Part of a small language model's weights.
Size: 26 layers, width 160, 5 heads of 32, MLP 960 squared ReLU, vocabulary 2048, 11M parameters.
Architecture: untied embeddings, normalized queries and keys, gated attention, exclusive self-attention, capped logits.
Each number is 128 + 24 x the weight over its row's rms, rounded and kept within 0 to 255. Layers, rows and columns count from 0. Numbers have three digits each. The size before them is the row's rms in percent of the matrix's.

# layer 23 attention output (transposed), 160x160, rms 0.159, rows 133-159, columns 0-79
100:119126107105166142138162151111122130081145113114147107164133107113110153104071129132121127097165064139118126116114189129107144113129143145117147080119111143126120127140148086129130149177140083132154123146137082077125101089152102103162129096
099:157110096120124102147131131085142135125107135109122138144110138139088139148132119131085127113147088147117116164095137128143173136165101127123169148084077121117124131082107101160139123144149143128076130129112159122131138118081160155122123125
095:113084139117121131119089105152123089144150138130151115104139150117143134179095122108132153113068159169101169099129122142155162145127082147126146136105110107134132112142107130110101168150163096136119146133084136124141084137130104113142099134
102:115129116148125153154114142155122137144135134078121130135086145191124139101156149134116169133097084128108107103122118118130148147106111150114090143092153122134130156158155152133093162138147162123109162171131153075117121118117142120161145153
094:110110094123166143112075146140114196184149171134169090180119119138124126120138105169132094157137134137160134133118105146123101159134097183111144142114124161128114092124127115114124114163105133112138126140125108124125057123121102122098156198
102:148143156155139113142112113165120145166143102113108092101111137111114106107131115096119158171124142145130114175090146137105146125123120157153133174169120137092109115137098107144140118155155155115178072139138127123152173116098171139099117191
112:151134087177126126134098137138125132142152144148119178121112108121123117109115111156122114164126138145116072152102099089128110117118124116135153104095142148153136123125162159151168158107156168131077147138123100089100121174134121126171102113
094:144110127108139106145128081093122125172120182141164115172101150159091139117150087093116129144102102130109160135113103147136141160152106145134138059157134148170144162092136086091129113099143133103106108125129129147123093122133154096103156105
098:167115135106091112137102132107114133178175144145088107129137148125153117108107125127134125160147046105133117136088131125112118116138140128112130129147127132117140130115152108119125177136101125149085141158131155127135126135143134108148106154
113:112149135122159095120151133129102132107101117121153135138130139141123152165137135146120107131160114182118120130136093158100146142122134142146122096135142118138126102121154109136134102107103135155141091077148119139102150131104128166134164133
092:148120152119120133128124129095133126080100136110141135093138099109126121117167127105118140112173092112122136120109146108113106157100108113126140141139168116123104148104149150144116097116148166149151107165105115143125131122118133118140107189
103:083162138125159146153136157082130121125120089121114142118094096107142124135130134151130116127108184148120082151115102118100088124123132106091108159122118132168162121125130125117149153135134135094083164102097162113104114139144133112112106131
104:130122161080157087117141148194126116093141123105096126149124121128121136102104112128123132104100178135121116134104139130093128151150164128142113152127124109160131138108111093109127140196131123116155168155160103143148074109113107085080144150
101:158123084163118165119087119174150105147159149169180135132118154090118160169110138130090164096142161112147136095150179144106137104082154135169128126173067135165126129104154157127134156098114128141128084112105109149109095150114131103149120146
097:118092162164139155129122156096113158151133139162103100148131082139158120117171167143081183138099143138109137146128165178123102087135105137139153111150098117103174175104124091169145139156130142131146104142098111133117133138117128110137173155
101:112112142131125147104100104170103120096149169089156148098143174104088126126113131119156095092156141185158121126131155116122092094143120109120142115105125113166133128165186092118125155102139107184148091118120106177127147120076133105176134148
102:164136114156110120125098164119111122126167152116107130074157131137140132142198194156112160152145085146112163129088062141091091108150107141083123132145106088129128166176122127152122139169140108139158142096138148160101098156124156115157143114
097:161108133102136128122102143134107103114105118155097112118126110101140112113143130107083142161117114169108123121154140098136079165167177124144097119107145163127130132125190159141129129111108118084142156108134108119114175087130142120091118158
099:124123085100105141144187127121096136070145130150194135114138169111137111092123130123138131132174172137111117181135124133178147170110123156100141134163095099114143165115181129146092122140114146150117131143127136105128131151180114121147135121
099:089142111158141121145105151123166165145135109122097144123126117162112119139104148100102144146125164093098142129100086122120170148129160151117142099133143137093098105091097091095143158132103147135114095141099107165106157123127120112170083136
102:162111131125089108151133110119087094134157130139149076120154110094122099150174136124167124125159205130112126141143183102127164107126081135118168120134135094160136081127110129105135144125121122127114127160115116145158137125145070128144149127
098:139137161117121114119114083108139109099170116138127116108126104116133115143111170126121116056120081086139153090074167110138090133152139093121151120101165149156135089117123087110149099130134174151143121139140146094104158150107144097140137084
093:117095129129132110110116110094143155103133108094153077153108155174169130097132155133109109114142170171202109129152128179148074111118155157130122111147152147166134127135105174083129150141139115135137164109125128117085150105124116102107089157
107:131093083161151089136145138133153150145147113115107129125118091112137116139138115140099126160117116101140102136147117105129104158103122116097111169110127160146099129101164128105126111144143119114128183129113176177138163087133129151152107113
107:072147107095137145121132129127127125140131147098139111141203135164119118144166132126134075070153066129126138135166146114096146134082152148090151125168153139114134120142147075116146136128189148137144148138084117111114153132126096097113092179
095:140113148126110149118126110160085160133128133157137109128174102116141103137077129143148136116143117146128132105127133186095159109109122111137178117133154127157156134132138114112105137132119124158147105093118110155138143105132125171156105094
107:162153140153137133132137135139170148115136121125132135102105170109094129072149168150171125160097117144130140135124131092140111118141097148127111104092094122146114133106098144132104112155136113102111124130144132099071116106101118103130113102
# layer 23 attention value, 160x160, rms 0.25, rows 134-159, columns 0-79
094:129118160164127148078119158117147131099106104155112138128149132177126134089143128109121148145153105079145154121109140135140145146166122135130116162110089144140107123135143152116099105121167089140168141136091128166143188172156127115181118093
097:155144143111130179097105089148126088111145142123155136180138140160155094145107148120140131121136112113104130122159139167142116133151157118104111093122110148166115183098141106141102119177157072099142155163074140115125070144171144105081117139
101:178123163141113152130125125133113130116117146092160115103090078108142133119110163128128130179077134101171105132187135138127108080109117139123136123129159120120117113093155125135106123103110115132112142140088153116124102190107120114155114099
097:112110103108130156128127121114125112155137138120126144183088128154118091090096104108106135122119078097107163136130136116167124100128088113109119123139124168129082112140084129143130113155126138091081132161109123131099128077124143095071151132
104:156107138116105153148165104185122123107143129154116104080111105101161104127171121108083116155166104155139099170089146131163106100103151110144117129157170092128125117130100142132104146150128132122138096143168128115113140091136116172154168185
109:145139105128142155098113101110129122089136104138120149125118127155129129103117132117120144153140134144122132146134111137129132092131133096141127116129139134110124162149182169124173170087125153146106123156132112092151134142137086122179101118
094:158107166116130127144090109167119143122161132104132073129125148159098124095116120123114134138181153136148158124100126148153119141146119142113104125147114091110140164105067102097087130129125134139106095147136152180114126117121133110108139111
089:179075120122053143152112128151102151118102167127101132128137128134141126116139115111121147135117136092164137117111152119133124128158121117149106158137158136169138160140092133102147155129085089108121125099129106130159088152134146073142110131
114:092147166131147136140073114112126131111175106130133133108116145108158146137144108110173107127136157116086114170104112084136111138137112107126142145104141093150119086142102124175118099142108151132122113106141090162131100164109153123121121123
092:149121078126153129100100097128144105115106138086122147086136113118139129142161104142128104103129114103158136084141072125126087154135121133146138113109114124124110135139103173161130142123130106081110158104092107152134132099091135151108153135
098:125172104186101122142113127141110110134175082084106146122114112183121103116146108126151163123113111071139078164145117144095115117144151130132115127111123144146107166117124188159133138130148134132075092108128100091155145111121088164139130101
101:129158113160168094134109137191108117142083186131152113129147129125143113102096159124185124167088115130132079091118120144149113144132105101185118134165093118153094134117114166163127149154149132110088148125146100135140120144148137122140104126
102:138080093136094127114126109181132123120138152117143164148146165092143106182126139132129119133094108111120139102107099117149146115105174143142141125106101143139126089159137128105117174104122123143127140140131176192080124108119142120172134106
105:124105121159164121122174142101143092139117132140126125122108149102120119120158150126077104167157148163096096126124140182076145111125118130119124146096121129137118087070119120154099132133117133116073130129151102128128114169153115129120166128
099:107106140109132123150112102144108101115130114103104105124146155089168194150115169142100147126151170144131162158115157135138132128126135103075123120102111151158142107101111114168172179097116124148088162105154123128180112089103186127133114154
101:131109165096110155116097121136128101145135132133091113110172147163129125105144171121129109108100109156117161118096121130088113101126152124161112150121134126153098127118142115109117196146162108133123096125128135158110135132151128149114133167
093:108105136128106136108123120116113137126135124161088090111129075105140141156121131138074130129108083159132139162138135100110051114129156135123128128111138141111135139099126176147134080137094195135112158128148121140126146089102119061121110087
098:088135095110146118124124154130125161133112104131115092104137150145175081128164096116114136092139188126129100112151139135169133153151121122127108140146148144138097071115094171139104147121132119120169111138099107104135138139135098175129093118
101:124147096136120130152106160100142148110134105119140122157144139119107099161101122103166099137180104100131122153095119105112146196139155118151141111165116165167092120116126135153104154070082135156104075139146155132169135121128113140111131143
098:137138108098099158149143113106151111103114130134115129115163177124168105081146127122113168144171124099098110138149164089146144108138116097127118127134140129137135140127112119118158123137172137150132157104131130194134147139121152122170152120
096:156144112155154116129144120075131124121156125177058132145115143098139138180112174112083124075139101126124068143093131113140127132115085165129098092115143135108140122141155108087108095126146154150141143097130130135162128140093112143178103129
100:151132118115122123093105135145095103117123135176134125099102141112138112088125164165151101130152127151104172122155109146113088147096089121120135116145148140165140116090124161133124134119103120161161141089120152109207137122161088125117136100
109:155107139129117145142114138122117120146112137107134146145111080136085119111145167097111113173143135141111138145168121117104155108155105132157108122103102126133068148164146146159141116158124123153145151123169090110121134119158098142157127152
104:124142101113129111135111123155145096109128130132101182079128142136142151137169092109116108086133119189132148128137154176142157135095114148129111093171108130135172099150110108136145113146160128098148151154086130134133123126107115107105175146
099:084107152089120127121148090110132094153142121156141110110187119112151125124105145114150153107149109128132107122126076156106153149160135118148115120138136133162178132147146046088084122151131103105110145105142097125127107155128147147096159157
102:156157127121105082123087152138127142173157106132176099123132113144116118129107153127088097146167128122123133101082090092158108119116119127104129141117129130106118128119143134158121127152162140100106121116140102110067134107116131094115132138
# layer 23 MLP up, 960x160, rms 0.293, rows 0-59, columns 0-79
109:131129192141089135164120134149103115137113162129088144135099107128162165136113157111128128102142133124148115120150137200109136167107146078160147127160158130127125149160095114127095126136152131122165149120129078161154101134155127136127137106
121:129175106151133127102110135163127153160124127078146088113116155181164095138090108099128121124127105116139149118102091085112185161130139110114117147099166102118145138139145145170121112088154138099101145140134149152098119108151142077122164172
089:141146136142150158134137169140101091127142129120139152122119140149113139115132131121130118135146117103119110086114127067174187201125145122134134180145139154108122144095135113094139167118099104164152124119127133157102135133149123098091154148
089:108117138102096116131127153133106108109127099100111149151156123114157085163146085145099100091134106151126127109198143121123136116130133112083093146121144098162144125116161114149144118166129147137124159113127127117119155163101125121112132129
119:159118171100088144121118114140113103143144133121150159153078128092104125093105120140120173121111140116138142127091090135107117165112108135083159130103121129141146105114147149113140139128133130127112117137146081084119114120126127089127082153
101:174160142122100127149110115117084090137151161119179148158092106137129169110153113084110154125102153155093126094119112123103080144112113134101113168173124155115127131149145112103133143103151160171127107164087123150152109128167135178130136134
100:135110128108132149135123150138105136088148133094121142120121147088115098119113110115105156139091115122119132118119143115139107160108159129075143127115135180144137133066135134147073141129134136169130114122121147161135103176132116133107094140
104:138140160139161121126153143118133181115130142157129118141138152141109070125100155111133083135141115129171153093127145121109125112085136127103129139132114103103115077102129125126056136166163111116143090103143148158114134159135160125098094169
113:132168112125126146136118148129094145117173115107138122122123117138098078120131083116149143123099165121151086124101128161085105128120149100126123175123143147142097139128113109153099116166143114095137142092116100116138132148149131154092106157
093:116181153114142119116109178091144163130135134171137117118156120128109127107120100125130084124087134154144087147133150187117134132119112118129139129141081098113108146124109114104087164098112135161088148179135155130093114117134144121169114148
104:124149172160122142144095149168100118101142096148127095145099115128114146160123126168122140134126152120123116162113155136138133137173135113093095133137162102168133104152142132141113138131147145154105144079115090140111169145166121143161120139
094:109151156159135138135099145086085160124163135119140121102149137163139115141102099115139158136085152122118129176134118124134093149133112095162146146105090086127141168111127128128077171089155136140130151144110128122133139144120120135174156134
088:136112136130164132148110133136119141112143110111098122118141153133165106126095124140117122128123130099129120123142129120134151138172172144129121121156110097126159119114105137141116155067124127158107156129063153118083136109146168146078100087
118:133180141121138134120107116154124087121148110144136115159141141156121145112106156141143110102122138163073151112152130159103119108135102115114114155168137105093126119106130146103158072139144123176113120157145117108131135094133143058111139133
093:162120104124163148125160132121122107093145077099081097113150127117148104112170092151142075093083125146127149117157079136117139098150160153138121106138109060143173140137165117137102101122148119134102141112110128085131168116153166173139114155
103:166145143127093098144104111100117137112123097134150111099146161148126104106134130153111138096136130150150150152116121131118067128155166131128111152113129151140148106085109103128113108075127097157065122116112133114111118134185090142098125145
105:105115113141109115138145114119102114133093151128141118100125121128174170126083152101126158131077130129136099091182166136118132148095120101111157139137142129153139120123110132140121103136184151098105143127139102128161149111124109112126087118
102:134157120157107109167150111170069109124129101121132124152137122155161100120170122130071107143123147150199097130144195125133145116110149115126140094136134145112186129108137115158125125107113161134125118112101136093115132172136141127098137108
101:120154132094090129131089138117137122112112131111083123157167113163123111164139184094124121165140136158130102098121176092149091100110147097117103130118110117113123089098139120139158156101116140167075121175147089118119122140122130139103100114
089:093129164167112133113110122082115097122097139135174099134141129130140154080095074056087092130120104126116137107120177115153163139143114130098153140117099122146157126103080155170121104108137132145159131135123126095153152162192133150139104137
097:121098127144171108129174116104141150151132100117127121118115154152150122132110123137165115153130176149147121164131134141122114183190092143136105142099138133111155082132084075158160130101139134140136121128095109095164146074143157125132107096
112:103102129128149131144152135132147116087143138126120122163105136151094115135165161140096121110136155151162191145114130122110107110144130133069148103106145136131101095099112083109137133169120152168153124136146142138115193160102121116118092108
088:137090134125203128154136102158185152131196141117139096122063118106157109093125167157118115109150137177152113098135142143142159147166120109115141097140158134148124074146160129132100132140128111133137098176147110151083122106100131109089161114
103:151105110131098120169144162140151136143142125134092138119138130159100151121105125209150142120112149100153126144093165140151114129130142126106144116110129137090116158113122173080135161153097164111141130117137114176101103130112144166129132182
089:120127104158153152131168136173101091105158143153097124100165100137169134152151127108120136081126128151132123115081112085118148108118163094106124102090143125136133119131125137158115131137130096154131131146148114090143077130125151154128152125
108:149153137146130130115100177116112132143095116111147157162136086118148114144158100114143134152130163137141137137160151096183116119154104120143115115146138128141121167145107112125115137115093151141110144156116124117102091121161151105148145161
097:143121139127074160159066131166102089126115155141136132167198127089154159153121127146116124125134119149118108090115177080081161129153108122140144108130121130136135114120114124139147099131125129106143085161128178120092131135077150146146161106
098:143080130109082136086135110142115144128125135133135167114094115128117123136115142158158131174106144174091140106133158160137177132127112148115132119129159154093125113180125187110180162080151139120085138131128145115126131114099145094114110143
090:146122148104140126128113101155159122107080145138153106123147114139126132108091127119149144089156139138168123120167075151120118167135142158094110182090118100146140163147094127136174132149140157111091135169138148108141114130148145132112100101
108:136138114119116161149081168127119107118139120081176183141094111127144201150204153096126156089131102158142120137169124121141140158107115151124112111140107113155138112092126153144112143120094132158112139086098143119108123132173170149142090151
095:124166134124161157122135137158120121144137139152115101135068157150105118132135163135133160135152138141135182151150102127085098122168102150126099078181105145119111148127077153138138153155085087126113152152112115147121113163142137160164112170
094:176137140175114169124116181119108115143125083147110118137108144093123126147120095113088166162111109135113125130119125132112131148119131120101105148149149178096128129139108157149114138128112128098107129105141115154118154128111158124120138144
101:145179121149129118144141100098143131157111117113103107110089139095106150146126090159140127121146155106162130132147157116155128076121109173121090156141143106132099098133168106155122112156149132143138073149154149120064142061118134156173087118
087:136098168131113141102107093120191135055123146149163143121130158113140155164096106111151153121103138149150121143141122137151109110162131119100101163136160129078119130166124138090144136130115102132158112167116161140160101150099130122120116109
112:148119127150115139136137163146122134137091133108158065148132106089094151116135126128112133085086167124127141137151124135110089144158146118071111151091149135121118093132155144101152164097114137122118125183112116109135128145100116125098149116
102:110087116108122145071114176114130177085146140059090134153126144121152174141128111136157146143136090155144129146152096115130144143108122164145114144114119135103110141161145166138132101057153115139088101113119141113131115098132131125129141113
105:134124100140110153106105126162142158135134113148176092111170107121132116107147146140139138142132124133138132142127132147109129119157122141124119148143176153120094155106127141112169184133118110115110143130079113181095088148125068118136144145
111:140104145139100140149146128162148158143135105145171111127141138128126115121158089120122135094135140120143148157144125104180187105129112153090160152105129122102124132121114138146172118129155127148150110114105166137148102133114162125113151130
099:138120093100110127122149153116138133095143158116139089142106098111176148098175134134105149168135161112115113088162112130136156123143135099120140115140136109093187190093124134110118155101182129131109115144109119123140128147103148150149098129
098:129096116152137100128116124124130126150120141119099113136106123122122121107139082109161163165087117167134136122127179143126126146108128126134136126116164078136117098119148080135111107168111121127131124129171134110102128174144151134072107111
108:136101137143156168127149136128095139129136139126115117151162124112107124087130121124142144109125141126137146104168125156120107121124159145089129160126148105158125129098091150148076119126091129126132075181139128140169139158114114155126179121
096:095094123121126129135131080134091119156076102135126144137119132146126111136134090087173150113105137138117122131138136161139133119141112158107116088155157100141160137135133149137168182151147106111109092127153153132157160117142096137121129148
083:141166107109111123087105124160127151154142137171159176132146136117112132110134154146119135102117113139114178159126151074130139116120075090099141123194159102124140107118092207166122158109157087115116117134112147156081149100152130145078108153
123:151135128173094125141146128116131148085109085142103112121117145153127137115127161083150140164078111121171106157145095101144105117155128088126138172140095090142148122127127124112125137131156125162131139127143118097127091116122138119143083162
106:105141124115140126156130100118108139138126140116167135153147157153136142125089144096133157191090117128172141128116126183131167113117166187133151139138118117142099143126129135095129128144129142158128112122116155158123112139147128111147123121
099:103143151133128117161089150116129105096088126129121160121130146102109138125119138143117141148146133172166156101183151135158103112119097171113156147114103113153124118142131103170154149116145104160126141113131098080170137099125149148125103159
108:146086122124086129111200142140096103212113112118153145145127108163129106129139120070113130142115111138119121132144126139143108144125119107089135206120114143116143130121147163113129125114118116144161102135136158126165141155136126168098134082
108:099174159103155127124164159128062115138137132139115106150114099081146076133118139134138110068119156119080110101172134115198126106135141103109086119103144136154127098105116132103121135139142125133158138117177085102157121132107123152112095081
093:150163117151164162152137129118123076153075128112111152145139157114143154112108135157137166072118108117129133123126162145134142117124110135117162155128109111142127150136160122180136161125146109144101137142125133117086176143097114165130127144
119:109140146188139143159157155119099159110142100167110154132114130128091139119155159125112174114104134149096116153128132121154122142118102138148145120130142137168123129133173165130118130142128176125155127162128070151133115126126127110124119149
109:128126134163113134125173101126121098103134129137142124181135100112155133167140142136067157115164132138135109115150135101172079134132152141131125129109126159146149100091081154102111153075140132077161107107143114112098128098112127147129130110
110:135122143104152136123079183155127124099124126135123109108123084136108161151126117137122137114119133169125108090138143129112106163136078118165155087132166102123205174089120128152145085137128125084126147128103177143136110147095135137148146126
093:145147109121158127134120144135110156165152131110111134088123125073139136185097164123139145140094104094160143115127168095167145162136081129147165157101128125121119121107144143115128132111112118172149102136138168078077140138129143062142106128
090:147112129137133157123141182116167087125119141125158110139049154116125110144141161131128144145144144129125135121138140151110123143097144121106127099110137148135130115194111153110199117153102170092125132145145113123165143144105139144109144149
110:142132156092109125102149128101126106131159128100139102110169121159157143111152104116128113118155155127149101154134140133116084148131089122142095134127119067173149155128126166125133117119074115152143120117136130094102109138153087137159138140
104:111125165161127157096149132133120099176121114124094157122134153117170109139113114107162122152139138147146141144164143178133098146121120118128132152132163152114061117091117093123169203143164125107125110113146134142139167120105140110137155094
107:126176184137122147148122156108136092151173125156136108095137114117122103091141193109168109104131119136114148093124142121105132141138167110102110136096156125111155077138138119142129126069106123103088187125111156125100138098145141153150136145
100:137167123156143152092125116117140123158107141132113151135150142145106107105160118122103169145175130117109103167126132116145144123139168143088153155151123134114130159100135131165125137128186086153114114114119134148111065110177102101090090118
107:132102116103119162144110134132090144125108119119135107182150099157075160166070127117106144139133119148126109142140154133132127102127120132123152147108115116099132132148139121129172108119132143155092103145180104108125119104089099132159135140
110:129143171072103167135084098101110134130104120142121121135113133134120150142140141127108162095201138138110164110146130137127133120131118125156101125157119107137159108113115153108042122165153144096105129112138147141146129125131170136105141127
# layer 23 MLP down (transposed), 960x160, rms 0.297, rows 0-59, columns 0-79
108:143152086143076115157094144140091116131127109102138107138142143114115117123136118158129178108099159110156165102108224145152124129117137136089137107137114148113104106148158144162174108088153096127124111167139106094121122129134129129101141136
108:116164193055124168172147131131142132132070102131101182147109123142170130130106147113171137130104095113106098135134120150105143114144146118136130107119123147168159104105141136107103159105114121128142131144112130100094147096178088113127126117
090:124136161150156182149153132131121188153140112137137128138172090131154174098171133091151130133152169105127109139191137120133134126109122119140124162090107135086116098105096105104122205098132106131082093125131115122123136165119167165121116171
087:120106139152120125125118167122153164129123121120113148121151162115119101131106143131147113123099146121148140104126104128125141103138146126137119125132211126126095138105158130119123114101172135147133116107188116167160133124139169128113140135
111:114069091129116106142123130159124086130083141130161140083152137105125148118109146115109143137148135139167128087095097116127134161098150184130114117164127152130156160126152110110112110128126116127137084166142121119138112093150141122139112097
098:159108113136090118102121093138111148107115144147143130120143140102129140105126123098201163126125155133117188125123095128132130130135104132133125109120139105103151168101129170113107103096145175107136129118093157119143115098125164099140173142
103:106117132147103142125127124148084117169102082124109133140161145121136128137142144111118129092131140121130126072120121123121134127120126085153130155133116125095095104122085132119100087157068145104132123103115178140104132116096153116119142120
103:143166112134127151110111127117170119155161143126156155147155160113099139112143133138117137110136109137140094124143146162161125108097127149130143157106133118150124153091104128125164106109122151121147125134137144135142106114130118151147157119
102:102128118128052096124109154121145103099125122144107159117154098146123123085125136116141129118118107114119140126123109117149137149127194133158132106085140152130116114170107118128148138129123172119135156160166148113090121122097075123114153143
099:156161128142110125161166115076129084132160143145184113104127113114127084121151142135133132134150158108072134135130102103150128116162162134136154149143123096127082079116109109150108089118147102135123150144128097127073127120148107133112116123
104:142104092136144127103100092078132123137094123138182124140141162105125119118147125077075146132139094124110127099136123091107135148085119149142137124114115109115163149113134093145126114178154135113090092163100117150120156097187135136108113114
103:156122152151136096155085130083138157130120091131115121132187121150144104140099154138098125136138144162119109099134162141139128147110162163138148140141143164150149139095117094117145126143100112165108151123100173075083145088149112117090148109
082:148122099130090154128119140109082134100138120103112059126129116170086130086105153119109112149118133113134131125171079121188128153104092131118089168123097132133132159108132097087154145174136171115117102169146132160164152124139146153117130131
112:100137087125153145094117121121123150114118142125163119103147105132113106133099127124087154115123148100060140125153082138110090087176143150119149128091104111097102133117142152117134113128097094132083174163100108154135104136131137113112098140
098:157148113119134141133062064136081138153138124103130121137107120112092115111142139130165139098133133140098099112118173129129121148158109147142141169107185141111119119128117174128139139104121149099127120143152096152183135121139094154129167107
102:135138116133122187155137128169123168177114177065097151103121146148108132110122094120100177152112123128150080145119122118111144108123139137157121162098105141082087124122141152102121164165154148123139153147116164142108113118096115136164136120
099:139106129126131132124124109127098105135148130143161159154163092119150085129149116149111097104191175136149120155144105118125125100121160140134106148111143123136091171164135109134152130135120129116157109128153143145156137125127147117133110118
098:171135079148159110116125154090150162136127085167137165120145179142109078132089103113097110112139113158110141135124098142158126117131151106119099144119105127183155126113134110121121106151152130109090145169174123161167082120134144142116130146
099:127100139151093094170147138144131144154157169132119127120141127099127144138127119139112158118133101129125080123122084139127134125121152103166135158134128062153150167115150106078102119131095124091152188124100158108139132121122080077150125138
094:105147135147151108103151150122126147121103076137127123097122144122119116142155122139145088122138064108121159126121098138132122108118152176083159136117138091115130134117080139126099133129129122187117133150131146105144125117123108144148115116
111:133130106118141135155104110118156140097148131146162158160169133124152115114126105144148139184101149133124128117158169181140151103127150113137165155122168112162158137123163106164146128110150093123118157117110098107092161139113157125106102133
107:119172160121149134125103110111140081129144121128148132103113139153084092137144135159078154114168127160134107095148139155131131127175097125187138118145186174150149155136151167115112041116095145151115122146143071143127137092134125123128121107
095:096121118162103132189130113149134095129178130121098151155144098147169139137136155150125130116134109141145169175154129122132104142134127116132157124097116110126120146124131114133162152128106096090122126141143151088128109125137183133145126127
096:156137101119087110107124146116135155075102132102074136099113153085148125140124124122144128125155100123129086114154156110129112132141119179136132106136106130165105177140139136122099114099118151099139133122089176095136168133164161119117116159
086:085142102135134059137138144127119118110125154132117084138128163161080145115153120125126138130130081107122151103123137102144097090170124129127105124121114118117161103131126135095161120123125171145123137108120093154088150136093140126112094158
107:149129121129114157147133126137146109110112150110087126120111118175128137116093110162132108116129154147171119093106121144157110097124091157131103154119109129108144105157100127103152073155164145090113129149128114118078117112108104130097116135
100:099092166106161098121118150125108134159134097149080111112122097124124091117146137146165137171097222139162098169152153123120094158112151106098108153148124149143106148144157135124120137136119095138130106133141133167128140119129127132106092117
094:160130147139153139106125107129076122109151119102119149184115125131113155127103154147103146134110087123122138138128167144131161145163149091144110117137122155135166106102153121116139134076076155131134142164138175139157117131110120111144192106
098:130126121150078196116107153062104128126176149144136076127131149151117128156091110144099128163156087084119134094105119102167151115119116122128100098149127149154158127117149174186120129113116121161122083099113119145136129134115147123107084125
103:112116174080121092121159143165152147145164128127150095116157155135167108095096086129139115158182138094160168146156157142132130130134139118158094104136134134164078160127159137153118094127100078121133100141178104131140113130135172059149115132
090:126110128118127116101111114138123175103133135168116122141132102097086120211150144143088122104137072170133151105120140069136103138155134119155160119140147126164166101142088110129086126142083140130126170126097141186142117131094156104113135138
091:109141118120135118129146129135108159128127099083170127133111164130128119130115134113183089112171061135101120087145155120098188114103122121160168125132134121140117091132161110171086133155164147102140092132109133130140135116142131130158082089
104:179123153140143128124163120114133104123137151111120088093124164164149162131149104145093150110126078117133171157116181117167127143135129097167141155158159159144110157171142116066157139114127145143109122106126145145132129143160153142166138142
099:160144160082112151131164178109124152106121155180152125166100127097146127119100152123137119148113032088116115110139155131106139108121136163135155124117133136095137124129147118138108114122127157118103107106106150139156155116097143147116184112
108:192103124117115118154104094109120089105131125139141116155168149147123128087115126116153160145145156139123108101125126124107173133146133109152118141116152131144128125095086099134126110157112173091113151136129102117189093118106117150134171110
099:132113138154105130159129128090120105108128109120109121088120122123082113143117126135163114155138164142101101146150151167074139107121120166149120106135122160128157127124066128144120146120124144091104160094132188098132109149141167104124134180
112:149141175180134125125084152101119122169171156176110132125128092139133171140143132117134136100107099114179113151152146099118131096156161130125144099105202120128134167144115134104118138134128108139165162098130148128128113181104145172158141109
112:153131162134142101140081110140173111126139106152129138103094097100135140169097106109107144143109139120136119114131106123114124146134100115117157115167166123127125134184113096127140117113129141081129149135068163107122130113175126129130111075
095:102164139139133155128116122088116140121152154117144147158174154164137171139165138109146158130091115158144125112153105106136126119097126174093100150129089151133113089151138147119112150116166160122095131113144120141132129083154143177165173135
096:140137172142135130148143120165154116125098113132130111106163115145137143117139138129127120141144130125122153152106100133109150155157115157075130191126130123130107077077140102133157113138131114099125119153148173134138195131121123111134140083
109:153138114139138132120129126113103116134157128087153153142126127134163149152089112116132127130123141117118108106146129113102147107161163138170162124089106118143058086157150111046138107112145110126115121125094131106132095143132110105115122127
099:150130104133144105125155182116172167129110129110135144102094176139120121130184131102157134104120079126129140094124130112110132137164112126127105113125150108125126106170147162114084123107130136136136121138112113161112135128104100100130095124
087:128167108135115122129193134122129104096102110102125122127093081142134145100184121123116128137078060113154115105111118159148129114128103140153093175081149133129128116134131113135130112129139124141141145135155087111173106139090162099123127096
123:153111134090127129125161112144121096146084134095124103144085102147128121058138131132132129115144154121132114129153144143139110169117158132117140151135140173123147145136143107177123191120130086083134144115125146155115143112126116138096105153
101:122135125119127160125084105128135109119120104119129124148141116114141163124122133124152120114130093116126109147091085120172164141160121159159108135122095154114172110123188126128112117141153137118105127148114152110165144081116138145119192155
103:176156132114066093097103123129115151081092155122112113120125148098111182099107164154140116076130127102132160132124112082095124151087172124143144092126143144123148096113079133113130109113174131088147128143094114124139123110094152119125149126
100:102139110128166168089107125122132168119102086131129131108108163131123135112134145111162110122119116164145121116131127105067124146122123141085166109086109143137154126123159093119114144125100109124139097121108128138133157123125167132136132135
108:178161152144111112150067144130119133118116112104143154166149124136157128135128112170078127140142114094123134174145112144129100109080133140129142085105115124129096105144126128112109109159152183113110144157162161133135153122122106101102088095
086:137125132147110089105113161119111105114096145079108143115115125149124085092137086124111128150115119153105184107150140118104149130096129142102195095103107151100132162142140125119101124118130118124146107156156081138150145159123114076168086143
113:123124112097150125187088072117101101168124168146153146139144127136079138116109166148138125152134151114159161116143110095169144136121112135127140072121119097174115127124118124133097158102109147122084143166124147132068116093133149131130194095
111:184173139119134161102109141139134093096137173135146110104121119101121111094141120148140117150101103151158106148180189124098119102134118094094126118141140131095140112125120106108119119123107150132104125164120103117147136138094134090116123164
104:153143175096118120126140139121139150139142129099116165131092179161155118151088123098138139147102127126114099175130170159143155156175119098136148107111119179141135141151130135122123088156139115170123115124098118141115093145176126132149124130
102:125103152114150123152146146136133140158126128145118154112135127148133120115208152063135116131150093130130149103126104124152156157108128126137157100103089143144108129153147164133121066135158131148153160126148099137096141085171154113124147167
089:155108158137088156122093161096138122111139094123131123127162131140150091136148115151179176083146067164097128102133127108081135094108086097113140149117142137107153150129153120190160138136130147140085130128160120093134121154151128104135083167
107:116154142106113146134108129133132133140129104113143128106166147152142123121121124127127124096114135139148093099108167128174136163139105129112123132128088121090125133119142063162137166155103179123095146064133141186118152134146123141125160141
099:119134153136150065156116145091137149128164113129116125142173120207130141132141174125136090121156061153103156145148156101124140134128117117142097136124132123114105093096126094137092098141109087142148134118138116109149132142127124130140153127
102:079101138125104172121112083141113152152111135150134164142125130167108131136138075139135107075155068112130114096168119145094109145106129090135086144091138122152102166161135128129130111102136125130130137093136151111118095097156081135123150160
095:116114174111101111092098118105133127128146117144110095157139147179110148128110144075120117169154134123130115176092118164087134146109164104100116131080139146124134133117116149160107118151140144141129109104158083107103155141137081108109106117
099:099167167123157127063118123130114172132132112090150148117135137103150094124119112108121109114183097084156163093150124090082130130106126130080131139128168118105117141165099139119139160121137082136106133120151149150082114113146147122114098153
106:102130147217097134115083108110123168141125099110098156125127141167150139115107121174152148119091138146124150123121143128121155121166118135123123152145124140120132113159125127126138140124124130137156132085125076192121111087145158133165123073